{"head_dim": 32, "vocab_size": 4096, "norm": "rmsnorm", "rope_base": 10000.0, "rope_fraction": 1.0, "init_std_qkv": 0.0651, "init_std_o": 0.0, "lr": 0.00456, "lr_mult_qkv": 0.4, "lr_head": 0.00687, "grad_clip": 1.0, "schedule": "wsd", "decay_shape": "linear"}
Each number is 50 + 12 x the weight over its row's rms, rounded and kept within 0 to 99. Layers, rows and columns count from 0. The size before them is the row's rms in percent of the matrix's.

# up: layer 5 MLP up, 256x64, rms 0.144, rows 222-238, columns 0-63
# down: layer 5 MLP down (transposed), 256x64, rms 0.167, rows 222-237, columns 0-63
# gate: layer 5 MLP gate, 256x64, rms 0.17, rows 223-238, columns 0-63
up222 127:59 42 43 40 63 50 32 43 25 48 41 28 29 35 59 53 52 36 82 31 61 63 51 55 40 50 56 69 48 21 48 36 51 40 48 55 49 63 48 42 46 48 42 51 64 48 60 41 41 53 57 40 56 61 36 54 41 49 62 68 53 27 51 72
down222 117:43 58 54 57 37 61 61 47 51 18 23 69 63 55 51 51 42 47 63 43 39 50 59 48 64 56 53 31 35 70 60 71 49 55 30 31 37 57 49 55 52 36 47 40 23 61 56 74 49 55 48 53 44 56 61 46 57 61 49 27 61 66 51 48
gate223 081:39 53 55 47 73 49 40 50 64 55 22 42 55 57 44 59 43 47 30 43 54 56 59 46 54 71 63 77 57 38 54 33 44 56 51 52 52 29 56 51 59 83 45 53 58 50 52 44 28 62 68 43 58 59 55 63 29 41 52 38 54 57 33 73
up223 081:51 60 36 44 39 35 56 44 56 45 59 75 41 29 46 53 51 72 47 68 38 54 44 58 36 45 36 36 38 44 27 56 74 50 41 46 33 56 30 64 56 39 59 47 70 63 36 51 62 40 41 36 52 43 40 61 66 66 66 41 56 31 51 50
down223 086:50 61 41 66 56 74 50 61 33 43 61 50 60 69 63 51 27 33 24 42 46 42 42 60 51 54 42 44 36 70 60 53 45 59 62 25 54 44 45 74 44 35 56 40 49 55 43 49 69 47 77 38 52 47 36 66 40 50 40 64 35 49 48 46
gate224 107:60 59 41 62 62 59 39 40 49 62 32 32 59 74 33 46 40 58 48 68 51 42 57 34 63 81 51 58 69 63 43 44 61 45 60 42 80 33 67 63 59 61 48 61 59 53 60 57 70 60 44 48 37 61 55 61 40 36 45 45 61 57 54 49
up224 098:53 35 56 69 57 42 53 39 49 64 73 54 52 35 57 75 67 57 52 44 54 56 52 52 63 35 35 54 46 62 57 67 73 31 37 22 30 48 30 50 47 61 53 36 49 62 31 54 65 44 47 32 39 41 41 60 37 56 39 63 45 52 47 38
down224 103:48 44 42 69 63 47 47 41 48 51 48 33 51 68 57 47 59 20 44 46 54 80 46 30 63 45 60 40 47 58 50 48 53 47 47 27 37 56 39 37 39 44 31 39 58 39 38 71 56 51 33 23 42 43 50 56 44 51 60 68 27 52 71 52
gate225 101:34 62 56 57 72 57 36 46 46 39 54 67 67 68 42 41 54 54 55 48 56 60 55 59 57 49 64 57 48 20 53 71 51 47 45 70 57 58 48 67 29 31 58 41 42 65 49 62 72 64 45 66 49 53 54 65 83 56 49 51 59 64 53 55
up225 101:53 47 61 53 76 34 70 41 48 71 39 42 45 36 66 58 45 51 62 62 57 68 54 67 47 57 58 44 52 32 71 67 68 58 44 59 46 61 44 34 46 38 46 58 59 35 49 44 44 43 47 32 65 60 70 40 64 56 57 54 72 67 42 69
down225 100:38 54 36 44 69 56 38 61 42 60 53 41 46 46 40 37 67 42 47 40 69 63 46 76 59 32 46 60 60 37 41 40 34 62 58 54 61 54 31 42 37 21 29 58 58 32 46 38 69 73 48 51 48 45 47 65 55 50 60 46 39 61 34 58
gate226 069:59 43 38 55 44 59 54 54 35 78 45 42 33 51 57 52 55 55 62 61 39 44 39 72 42 57 73 31 57 52 27 38 25 40 59 69 55 43 75 38 50 40 54 57 53 43 47 48 62 51 57 48 12 55 66 62 49 48 44 53 42 45 58 50
up226 090:48 71 38 69 44 48 41 66 46 52 43 49 36 50 45 57 43 47 49 45 29 59 48 49 56 50 57 45 26 25 52 54 57 36 41 50 44 63 30 55 47 36 54 77 33 39 34 25 55 58 58 18 23 49 52 53 39 58 45 58 53 57 38 46
down226 091:60 57 75 53 53 51 32 55 61 50 39 36 53 44 37 50 47 48 44 35 45 62 58 28 34 54 64 65 46 48 37 67 67 42 59 20 53 55 39 47 21 38 43 58 36 57 45 60 35 60 55 60 62 41 35 55 25 49 69 42 61 58 58 55
gate227 086:48 48 38 70 41 59 59 43 45 55 73 46 36 44 65 59 69 55 52 39 31 46 58 73 49 58 57 46 41 50 70 33 56 38 41 46 76 61 64 48 56 29 65 39 64 22 51 39 59 48 41 46 56 45 33 41 62 27 38 58 55 42 45 39
up227 090:47 54 27 55 64 66 57 51 53 46 47 56 38 36 59 26 83 51 48 51 32 61 43 51 57 64 52 42 37 26 53 37 60 36 44 52 67 36 38 62 75 53 50 23 51 39 30 45 43 48 42 35 49 39 39 45 61 43 52 52 54 66 57 35
down227 089:63 45 41 62 37 45 48 67 57 42 67 61 54 48 32 57 45 40 42 58 78 42 50 56 60 41 56 66 38 37 25 56 61 56 43 57 28 29 53 47 24 70 60 58 62 78 48 41 45 38 37 57 60 52 47 57 49 58 41 34 50 46 45 68
gate228 090:69 59 52 59 50 53 65 20 48 48 52 43 65 59 40 37 64 55 40 59 51 44 69 55 87 49 39 61 42 45 36 43 38 43 51 58 42 41 42 66 35 47 42 44 42 41 56 59 48 39 47 47 32 50 44 45 77 31 51 40 63 52 80 58
up228 101:59 58 52 72 58 30 60 73 41 58 58 66 49 65 41 65 64 57 39 52 50 56 46 58 56 58 46 51 37 41 47 35 47 31 48 40 60 44 43 48 51 50 45 71 33 62 54 34 49 44 62 33 41 49 37 55 80 49 14 38 71 46 56 46
down228 098:45 39 48 38 57 49 49 66 33 60 28 44 53 56 28 24 42 44 70 56 46 45 59 51 48 74 35 68 58 54 52 45 51 35 42 65 38 62 74 67 38 59 57 63 34 55 29 53 72 55 42 62 42 44 66 47 69 47 64 58 46 54 48 52
gate229 070:56 54 62 48 43 44 25 25 44 51 55 42 15 54 69 44 46 56 49 38 26 45 66 49 44 35 47 40 65 45 64 48 37 45 48 66 62 35 58 48 56 44 72 53 27 33 61 52 54 54 57 59 45 43 49 82 55 63 53 58 50 44 44 42
up229 080:35 41 60 55 57 33 42 41 58 52 55 45 24 31 49 49 69 36 27 65 43 47 75 41 29 37 32 23 49 43 56 59 39 37 45 35 32 37 57 44 63 55 52 43 44 45 60 60 48 44 65 51 53 74 61 66 59 55 43 51 59 53 46 60
down229 080:62 53 46 39 44 41 38 46 25 47 41 42 65 65 53 43 68 59 62 33 40 61 39 53 38 56 54 72 40 50 57 56 39 69 55 43 50 58 26 52 18 59 42 41 28 47 63 45 61 56 37 51 31 38 62 43 54 56 64 62 27 39 56 48
gate230 071:41 66 47 69 66 48 56 52 49 35 54 56 46 69 56 55 59 60 64 53 61 59 42 23 69 49 50 35 60 55 42 45 48 50 63 38 66 47 49 49 47 63 58 64 19 69 12 39 45 63 44 49 62 50 65 58 63 51 57 59 35 45 45 63
up230 084:54 42 48 69 56 57 51 54 57 50 43 36 59 33 47 44 51 46 35 77 37 53 52 69 48 68 48 59 46 48 35 37 45 32 67 59 39 60 69 74 57 45 42 49 73 44 49 43 65 57 43 55 63 26 64 32 49 54 50 76 35 34 51 39
down230 085:37 56 52 44 41 53 45 64 34 50 58 51 60 64 45 60 51 81 56 26 61 65 49 28 42 55 37 47 40 42 44 28 44 45 48 29 63 37 32 36 28 68 63 44 24 43 40 58 45 40 55 45 40 56 50 43 46 51 53 55 28 65 36 48
gate231 093:44 48 72 63 64 56 34 32 43 47 15 35 39 60 49 54 44 29 68 50 75 58 70 53 45 43 47 45 43 48 57 43 51 52 47 36 62 68 44 35 43 45 52 56 48 30 64 40 46 49 42 32 47 69 53 23 44 40 37 48 54 58 58 62
up231 095:52 33 62 40 74 47 63 46 40 51 46 57 60 57 43 45 47 53 38 46 66 34 58 51 53 59 39 48 75 50 35 36 42 35 63 31 47 37 33 45 48 45 38 44 45 51 30 50 65 28 43 47 86 61 65 49 39 57 70 41 37 37 61 56
down231 094:53 49 62 50 47 32 27 33 58 52 38 54 40 70 54 65 26 45 43 70 37 52 59 59 33 53 45 36 53 42 52 45 39 47 45 65 57 71 44 38 31 67 62 60 50 38 67 49 56 57 46 40 24 46 46 35 52 61 56 52 59 38 82 46
gate232 101:50 80 42 29 49 38 61 73 58 48 40 56 43 39 56 52 66 30 53 48 46 72 29 42 74 35 52 52 52 61 71 58 54 45 52 67 37 47 30 60 56 33 47 56 52 45 36 55 26 44 38 34 50 50 43 60 52 47 46 43 52 68 62 63
up232 099:36 77 28 44 39 41 49 56 44 51 63 39 56 46 62 40 59 51 59 72 60 49 30 49 28 47 43 58 46 52 46 45 40 35 47 42 25 56 45 50 58 34 73 60 63 51 59 43 23 47 31 50 32 35 57 39 50 38 52 47 49 47 77 43
down232 105:62 49 74 61 57 69 61 41 37 58 53 47 59 51 34 38 28 33 38 61 53 35 77 54 64 52 54 57 55 57 55 45 60 68 38 67 46 51 34 42 36 78 34 60 64 49 60 49 69 51 55 56 64 65 43 52 55 60 57 49 38 61 30 45
gate233 088:40 36 45 46 38 56 56 36 37 35 50 37 38 99 56 44 52 52 44 45 43 32 51 38 67 41 47 61 73 36 48 60 54 71 40 48 46 50 58 36 48 46 46 36 48 51 42 71 53 45 51 36 39 47 40 35 53 55 50 45 66 51 56 64
up233 087:62 66 58 32 63 41 58 60 35 62 66 43 39 61 83 55 60 60 40 59 65 45 37 40 45 48 49 38 62 49 43 49 46 57 64 41 38 43 53 43 35 52 61 65 33 67 57 44 27 33 48 28 60 43 47 52 55 34 41 18 50 52 56 55
down233 099:13 48 53 49 45 35 32 61 45 59 60 47 71 44 50 50 49 62 51 55 44 70 37 47 16 53 45 64 68 70 42 51 48 68 65 46 43 51 68 55 45 65 46 68 55 53 73 45 48 67 43 54 52 56 66 42 42 54 34 52 56 38 45 47
gate234 112:54 55 53 46 49 35 53 44 16 38 81 42 67 63 32 62 57 59 46 66 72 47 60 50 53 47 39 47 34 51 33 62 69 48 43 71 58 51 52 30 50 36 48 51 45 68 41 60 60 43 45 35 40 46 52 41 74 61 46 38 60 56 62 51
up234 100:39 63 38 39 61 66 47 62 64 47 40 70 68 40 28 44 50 33 67 29 29 38 50 56 41 56 37 52 52 62 55 49 59 60 47 47 47 42 46 43 33 59 39 72 64 62 65 45 56 34 51 51 55 35 47 51 55 28 39 59 64 30 74 41
down234 105:46 44 60 60 50 47 55 63 34 51 74 64 60 49 35 58 59 37 39 66 49 50 50 56 52 67 56 47 49 20 47 38 77 71 33 58 41 52 52 49 46 56 58 35 24 58 37 42 41 55 40 52 26 55 48 46 59 75 60 73 49 47 57 63
gate235 110:56 42 52 49 58 60 46 78 59 50 27 53 59 54 38 58 46 39 48 45 50 28 49 33 57 47 48 61 52 30 28 69 52 30 54 48 69 49 40 47 60 61 50 59 59 41 36 52 68 36 44 51 36 70 39 33 46 46 60 49 44 40 85 63
up235 108:53 68 38 32 36 39 56 60 71 71 55 45 43 40 31 66 52 66 40 46 41 34 62 61 49 74 43 61 50 45 63 51 47 55 57 39 39 46 56 39 53 59 44 81 56 52 39 59 43 44 68 65 56 66 43 33 47 24 42 38 63 55 64 58
down235 106:49 50 33 37 67 39 47 72 51 47 61 40 68 48 51 38 49 47 60 44 45 22 39 52 54 56 51 59 69 59 32 49 54 30 64 37 42 39 26 48 55 52 35 72 60 63 36 63 39 45 32 62 41 72 47 32 52 49 37 41 60 54 68 45
gate236 093:52 54 64 52 69 61 39 41 55 64 31 50 57 58 56 39 62 58 55 39 37 33 51 44 59 65 36 55 66 64 80 30 45 50 51 66 61 41 42 68 48 68 56 38 44 42 51 65 42 31 55 52 55 45 30 59 29 28 37 47 47 57 60 70
up236 100:28 46 57 59 66 71 46 55 37 45 53 48 41 49 53 44 11 59 65 61 42 46 57 56 30 53 41 43 69 53 68 53 36 70 74 41 55 68 43 63 47 57 40 56 75 48 58 59 53 52 55 68 55 46 70 47 57 49 48 68 52 38 58 43
down236 103:30 59 84 34 48 37 47 32 37 44 39 30 55 56 52 61 46 45 47 48 59 41 40 44 61 54 64 46 51 61 50 58 51 66 53 48 58 39 53 81 74 28 54 32 47 58 62 63 50 45 54 68 68 55 49 64 40 52 36 72 52 49 41 55
gate237 095:39 57 59 26 49 55 58 23 37 29 67 38 58 44 50 46 41 50 26 57 73 56 55 40 26 50 31 33 36 59 37 58 47 68 47 53 41 55 62 47 48 52 55 69 49 48 43 39 31 45 47 39 51 40 45 68 69 34 64 61 58 49 63 46
up237 107:41 37 36 49 65 39 57 44 46 61 54 25 38 52 54 45 67 40 44 44 57 66 39 41 31 45 58 64 50 41 37 59 55 82 56 40 60 78 63 34 56 70 55 55 56 59 58 59 42 53 43 50 32 61 40 67 56 31 50 37 68 68 56 57
down237 105:49 23 61 51 40 57 37 42 44 48 62 66 32 64 40 44 58 51 32 42 55 62 55 41 63 50 49 37 54 52 50 60 48 37 44 56 35 62 43 53 65 36 48 57 33 45 64 66 36 30 49 24 34 24 35 78 63 51 52 54 63 44 62 44
gate238 105:38 37 33 44 62 66 31 40 48 50 44 53 47 29 43 50 43 66 44 51 45 75 54 30 33 67 52 47 71 34 40 48 58 77 44 66 57 40 61 45 62 64 55 43 47 49 38 47 85 45 45 49 49 31 51 45 37 44 46 37 48 52 44 35
up238 101:48 21 55 51 68 49 66 36 33 44 57 49 47 43 64 58 68 37 63 57 63 58 58 30 24 73 45 56 55 47 46 47 31 67 53 46 45 52 48 50 45 78 36 39 48 47 44 47 75 50 59 47 27 57 48 41 40 46 31 55 49 32 51 52